{"n_kv_head": 2, "norm": "layernorm", "init_std_down": 0.00527, "weight_decay": 0.12}
Each number is 128 + 32 x the weight over its row's rms, rounded and kept within 0 to 255. Layers, rows and columns count from 0. The size above them is the row's rms in percent of the matrix's.

# layer 4 attention query, 64x64, rms 0.112, rows 0-48, columns 0-63
size [113 105 105 101 107 111  92  85 106 110 104 100 101 102  95 110 113  98  96  89 103 117 148 118 107 101 100 122 110 118 104  87  98  95 110  87  86 103  90  91  96  88  88  98  97  88 112  82  77]
[[ 57 119 179 149 127 128 143 148 151  83 162 133 149 118 123 154 125 165 111 136 151  97 162 122 147  90  94 150 134 142  94 122 154  79  98 130 135 105 132 106 173 219 167  93 109 143  48  82  99  64 155 109 144 133 110 176 130 178  83 117 143 149 118 156]
 [133 193 124 130 124 152  99 157 122 103 112  98 126  73 135 111  87 171 155 129 115 155 162 147 128  79 132 149 134 116  88 136 100 110 155 137  96 144 158 117 119 124 156 123  68 187 135  74 159  76 215 102 113 158 143 171 117 139 116 125 163 175  42 157]
 [ 96 109 135 157 158 124 134 116 142  90 155 121  99 102  95 157  90 202 140 117 118 179 172 117 110  97  92 136 144 223 108 100 123  54 135 156 100 128 150 145 132  74 194 126 136 181 135  57  96  91 160 100 162 121 111 122 128 124 139 140 139 164 105 133]
 [118  44 122  95  98 169 150 160 141  98 102  97 160  94 131 109 159  96 122 150  97 164 115 109 147 144 143 149 132 160 173 151  67  98  91  77  84 203 123 118 101 126 133 152 135  97 125 153  93 161 105 147 187 168 145 176 156 126 167 101  89 183 128 139]
 [105  89 146 139  56 156 105 144  93 143 148 123  95 145 120 100 200 129 121 120 140 155 163 104 118 166 123  81 163 140 148  54 116 111 158 175  89 143 135 154  66  62 124 129 137 167 155 156 169 137 125 140 117  85 153 147 132 168 167  75 151 154  68 141]
 [152 123 139 143 178 121  98 116 136  76 156 134 119 123 179 128 175 205 117 129 140 114 162  96 152 103  73 128 124 179 107  69 186 195 126  81 146 143 108  80 118  98 123  95 111 150 104 160 143 129 149 142  86  97 107 168 151 158  57 158 153 100 100 116]
 [ 87 193 143 177 140 109 123 202 153 119 126 167 124 156 141 151 136 124 140 109  71 154 121 156  56 133 141 174 119 120 106 138 131 169  96  95 129 111 159 155 148  83 123 113 138  75 108  28 139 122 139 140 147 116  77 131 139  83 189 144  86 142 136 143]
 [142 122 117  82 139 174 126 138  75 117 164 176  97 115 116 190 151 103 124 149  92 127 158 163 138  78 150 132  76 157 129  95 101 135 186  91  42 171  95 133  80 145 163 124  89 148 113 117 165  98  82 167 132 145 157 104 132 134 180 165  94  98 106 119]
 [183 156 159 107  68 161 136  70  80 122 155 100 127 132 130 133  64 112 105 124 123  83 142 104 155 183 127 116  52  62 184 155 164 143 172  76 149 145 110 151 137 150  98 132 114 137 135 114 150  98  60 102 145 122 142 146 105 130 115 131 158 180 133 161]
 [107 174 128 132 100 103 133 127 162 122 118 153 163 158 143 127  90 125 112 175 138 136 120 150  94 137 131 139 123 101 148 198 187 104 163  52  74 138 129 107  78 125  82  75 156 101 149 161 160  68 113 123  50 164 149 148 154  72 147 110 100 146 168 123]
 [142 107 106 196  99 109 104 138 100 195 103 132  88 111 183 109 127 116 104 193 171  84 120 139 142 181 132 101  97  96 147  71 146 159 113  79 154 190 122  81 160 147 132 146 133  94  69 154 122 135 133 154 151 122 135 126  86 118 106 138  99 113 115 202]
 [ 89 137 120 170 102 163 107 110 145 114 177 150  86 130  63 159 119 190 154 160 152  64 127 101 114 171 124 149 123 113  74 109 190 183 109  91 119 138  78 106 176  97 119 118  94 148 157 124 158 106 110  95 133 135 186 189  95 125 160 141  87 143 134 148]
 [113 161 120 152 102 117 132  89 142 139 149 161 142 116 129 116 128 163 171 146  90 128  89 153  98  92 136 114  55 147  82 133 143 139 155 197 131 186  61 150 102  82 152 107  72 188  99  97 124 126 140 188 131 169 142 129 160 118 118  64 134 185  99 141]
 [110 120 175 124  64 139  65 186  99 128 114 138 134 107 207  97 127 113 126 201 118  91 114 145 166 133  69 157 116 143 105 133 171 145 133 147 126 118 124 161 167 150 130 132 183  87 174  95 160 115 111 113 120 106  86 146 186 106 136  88 140 157 129  66]
 [ 97 117 139 133 144 158 146  70 186 175 111 140  65 173 129 114 105 107 145 161 151 184 109 147 164 129 108 122  93 107 152 154 121  94  80  98 138 128 132  72 166  90 112  48  89 101 117 100 110 171 142  84 160 127 125 171 119 210 139 138 111 152 108 122]
 [174 133 112  77 172 160 153 123 127 124 184  81  81 113 134  85 101 119 139 121 164 172 100  95 115 102 108  90 145 117 200 123 172 182 155 118  85 107 151 104 142 151  80  70  92 168 108 196 121 141 120 154 127 122 153 113 136 174 101 162 136  83 106 157]
 [139 141  79 121 142 181  94  93 142 129  77 140 136 136 153 147 143 131 146 117 132 132 139 161 180 166 153  71  81  92 184 113 165 138 163  63 141  68 113 148 134 123  65 124 133  78 178 149  93 141 113  85 146 110 118 160 108 132 157 163 139  56 180 122]
 [164 167 106 214 144 137  95  94 155 146 131 158 166 126 106 130  96 143 137 137 109 132 120 107 212 151  89 106 106  75  96 129 152 111  85 125  62  93  87 151 136 171 105 157 108 116 132  94 141 179 107 104 167 196 162  92  88 129 121 126 109  96 160 145]
 [150 114 107 184 121 120 120 175 167 100 170 124 146 120  61 111 144 119 149  97 126 120 142 113 137 161 121 149 129  86 112 162 160 167 150  67 122 107 115 156 135 138 156 139 103 103 179  80  59 178 105 135 134  82 173  88 136 173 101 120  71 153 210 136]
 [158 176 130  82  72 111 168 190 139  98 140 157  91 116  71 126  63 116 135 162 144 134 140 138 105 185 115 125 134 133 140 102  85 163  62 188 111 155 146 132 138 128 148 143 151  73  97 105 109 131 151 120 128 142 117 156 211  99  90  83  89 144 114 122]
 [137 142  74 169  89 111 110 123  68 122 210  81  96 125 189 145 106 139 131 150 160 156 159 145 137 174 155 118 147 198  91 131  86 143 125 113  92 145 136 167 160 132 112 121 136 154  91 173 123  96  86 115 124  61 123 164 101 114 138 163 111 120  60 144]
 [138 164 139 145 127  93 113  43 108  75 169 125 131 142  92 135 101 123 180 126 139 112 125 160  85 167  89 136 155 160 139 161 104 161  78  82 166 178 148 204 148 135 144  78 123 136  93  95 130 120 175 163  83 160 125 120  89 114  86 138 150 139 147  79]
 [173  33 121 115 104 128 202 107 113 112 180 115 118 143 176 108 183 155  75  89 171 165 159  61 160 129 107 133 113 109 140  57 109 134 180 145 148 124 121 112 138  98 121 162 134 128 142 128  85 147 103 140 126 139 186 164  89 135 137 114 117 105 103 123]
 [ 71 139 114  80 151 110 171 137  93 115 139 107 110 118 142  97 150 172 146 148 120 107 144 184  70 157 145 123 162 149  40 154 173  87 118 168 130  86 115 117 132 120 176 155 152  93  91  92 127 121 145  90 131 146 110 131 152 181 134 123 183  99  50 159]
 [100  57  60 150 126 178 126 145 177  87 129 115 164 125 136 118 129 242  95  48 107 126  97  79 151 116 134  76 155 133 139 137 141  96 105 123 130 141 139 122 106 109 174 125 134 135 148 152  93 169 125 145  91 156 138 139 142 158 166 142 115  85 102 116]
 [153 147 178  92 175 113  53 158 105 169 138 166  73 145 124 193 101 149 129 148 103 111 143 174 104  75  94  89 133  85  81 152 177 173 131 130  71 154 120 126 103 170 123 144  88 138  92 141  98 110 118 113 170 148 105 138 102 103 111 110 114 157 179 158]
 [118 138 191 158 199 131 127 135 133 125 140 161 137  77  90 107  37  56 146 108 106 106 133 142 132 182 106 150 100 144 135 140 176 138  94 162 103 106  76 178 105 145 132  93 110 123 159 111  81  99 124  85 126 101 165 164 132 118 136 136 112 193 159 118]
 [ 86 168 132 135 164  47 147 183 118 104 193  54  79 112 167 132 149 170 127  82 106 156 159 101 121  99  90 106 182 134  99 113 128 111 127 124 141 168 112 123 116 164 152 184 118 168 130 153  88 133 140 164 108 116 107 151 164 110 141 101 156 139  78  84]
 [173 153 175 147 110 107 135  99  99  69 148 151  95 172 130  79 180 170 104 120 149 136 139  87 120  71 127 122 160 127 121  93  93 110 173 192 140 132  96 136 165  60 127 155 120 181 122 122 120 110 160  84 121 122  67 126 144 166 101 181 126  88 172 148]
 [165 154 141  94 134 106  72 112 143 151  88 188 161  66  97  88 108 113 131 127 172  98 150 168  86 200 153 100 115 151 138 147 145  87 115 157 128 137  94 109 143 128 122  83 131  89 108 114 233 116 110  86 149 149  85 166 155 148 138 116 146  92 145 117]
 [ 60 140 172  80 162  90 118 138 126 123  94 175  98  85 114 190 110 161 146 187 118 135 142 184  71 184 153 117 104 103 125 160 158 143  57 124 148 112 116 190 132 172 181  98 100  98 146 136 138 123 114  91 107 108 123  77 120 117 121 144 111 156 112 128]
 [109  93 167 159  97  92 124 128  73  72 161  95 139 156 126 172 129  62 114 158 173 144 108 123 162 111  76  95 108 177 123 157  83 120 141  82 151  76 126 120 122 111 131 156 142 186 139 112 101 202 159 137  96 190 169 148 132 146  92 112 154  97 115 130]
 [116 150 104 110 175 128  75 172 142 141 124  93 103 104 108 124 147 146 162 172  88 141 140 142  40 137  81 164 173  92 102 109 168 111  89  85 119 188 141 167 158 194 152 149 143 102 100  69 178  85 121 165 128 143 121 123 111 131 137 106  87  92 142 119]
 [130 105 107 145 113 186  84 142  81 174 153 131 131  91 113  64 160  99 223 149 114 136 108 161 116 158 169 143 125 107 140 145 129 128 146 120 130 176 130 158 112 106  53 104 178  62 126 116 156 114  91 107 143  94 117 110 100 145 156 199 116 139  90 137]
 [212 140 103  95 175 178 164  89 173 156  80 130 115 150  95  97 153  60 115  87 140 134  90 130 153  83 149  99 148 147 158 121 136  48 131 115 107  67 129  86 116 175 122 106  88 135 131 140 115 143 146 130 129 125 143 133  86 164 135 109 169 119 180 105]
 [ 94 119 110 195 140  96 136 109 122  66 162  95  59 129 147 132 117 173  93  93 160 109 165 120 138  72 120 157 116 114 106 161 113 208 101  80 157 133 159  92 152 104 161 136 128 157 106  98 130 147 179 123  90 123 154 123 142 151 124 174 137 150  45 151]
 [176 198 182 135 111  79 150 147  91  96 172  89 113 145  79 157 111 123 137 118 129 169  93 123 112  78  96 169 173 168 117 162 135 143 139 146  97 119 142  85 159 124 166 100  94 186 124  96 153  79 191 113 102 157  97 122 164  84 105 118 158 159 107 127]
 [121 101 128 120 136 123 172 155 151 106 178 125 111 155 104 114 150 174  82  59 180 149 143  99 125  98 147 122 123 181 108 131  96  67 134 161 164 166 144  73 133 135 168 111 116 125 126 121 142  95 150  66 127 167  96 147 128 212  83 115 153 137  60 167]
 [102 127 107 102 146  78 118  96  98  70 171 107  83 160 138 107 175 122 132 203 166 104 104  82  73 113 140 161 105 159 164  78 143  87 155 109 131 141 132 172 106  72 185 130 139 167 141 127 149 184 108 112 174 132 119 112 136 159 141 106 190 121  93 140]
 [112  83  93  91 129 120 215  74 123  97 132 109 124 149 133 132 185 132  71  73 184 104  91 103 106 130 136  81 172 147 137 104 138 114 135 110 143  66 171 137  99 118 136 152 152 108 186 206 104 146 120 136  88 114 105 109 135 130 159 155 172 114 114 158]
 [109 181 153 129  89  85  95 154 126 155 156 143 149 146  72 118 128  63 181 154 114 147 151 132 137 111 123 161 123  79  70 148 130 118  79 169  90 143 154  97 181 199  87 150  93  65 126 123 153 106 178 110 192 116 131 113 113 119 151 109 144 168 125 112]
 [ 68 128 171 146 123 133 150 139 129  80 123 139 125  90 112 144 129 178  96 103  92 165 108  98 113 117 134 179 165 134  55 143 175 100 137 164 174 152 112 139 142 142 188 103  97 118  91  96 126 152 115  82  90 156  92 150 170 162 117 170 152 145  61  64]
 [ 51 134  78 165 147 126 159 118 140 140 130 113 145 114 102 138 117  79 178 150  58 195 139 112  79 155 124 163 138 114 151 168 126 164 149 108 101  94 194 119 102 146  70 146 120 148 156 130  77 104 114 125 164 121 151 107 139 143 159 127  64 113 181  84]
 [197 104 108 119 119 116 166 122 164 104  78 148 162 119 111 141 102 129  83 133 111 151 157  77 142 117 229  95 144 181 153 114  54  96 136 127 118 114 165 109 133  70 152  76 156 145 102  95 146 168 138  96 166 109 119 141 139 153 162 164 131  78 136 114]
 [ 68 134 128 131 144 179  76 127 150 159 127  69 171 115  77 118  93  21 131 102 131 114  87 132 166 102 117 133 155 157 147 143 157 147  83 165  89  92 150 144 150 130 108 127 200 119 145  91 156 158  84 142 130 146 177 144  72 112 119 141 118 143 141 139]
 [121  82 153 145 110 125 124 218 177 156 100 153 171 142 168 113  97  78 144 130 102 165 132 151 129 149  83 150 157 152  85 153  99  50 112 121 170 158 106  87 109 111 109 133 157  87  85  86  50 144 122 153 163  97 139 139 161 127 136 107 165 118 119 102]
 [110 154  93 159 105 154 135 184 205 159  88 160 142 180 145 118 123 103 146 121  93  94  68  74 134 115 175 166 105 106 124 109 135 119 161  89  90 156 106 169  95 125 131 124 182 100 190 130  94 161  78 170 131 133 114 106 145  81 150  86 102 156 145 112]
 [ 82 170 196 118 147 157 139 200 105  96 125 102  80 137 157 124 109 118 158  88  97 151 168 107 128 128 103 152 153 137 108 103 220 113 102 156 108  99 145 127 146  96 128 189 152  92 173  84 148  98 189 113  94  89 114 102 148 126 131  91 147 159 107 101]
 [103 129 127 127 134 207 101  97 137 141  75 147 135 101 134 127  75 119 172 153  89  93  96 128 114 194 143 111  53  92 169 175 159 105  64 117 177 154 104 109 141 129 139 137  96  62 159 146 103 157 107 103 149 124 150  98 118  98 129 141 187 133 171 137]]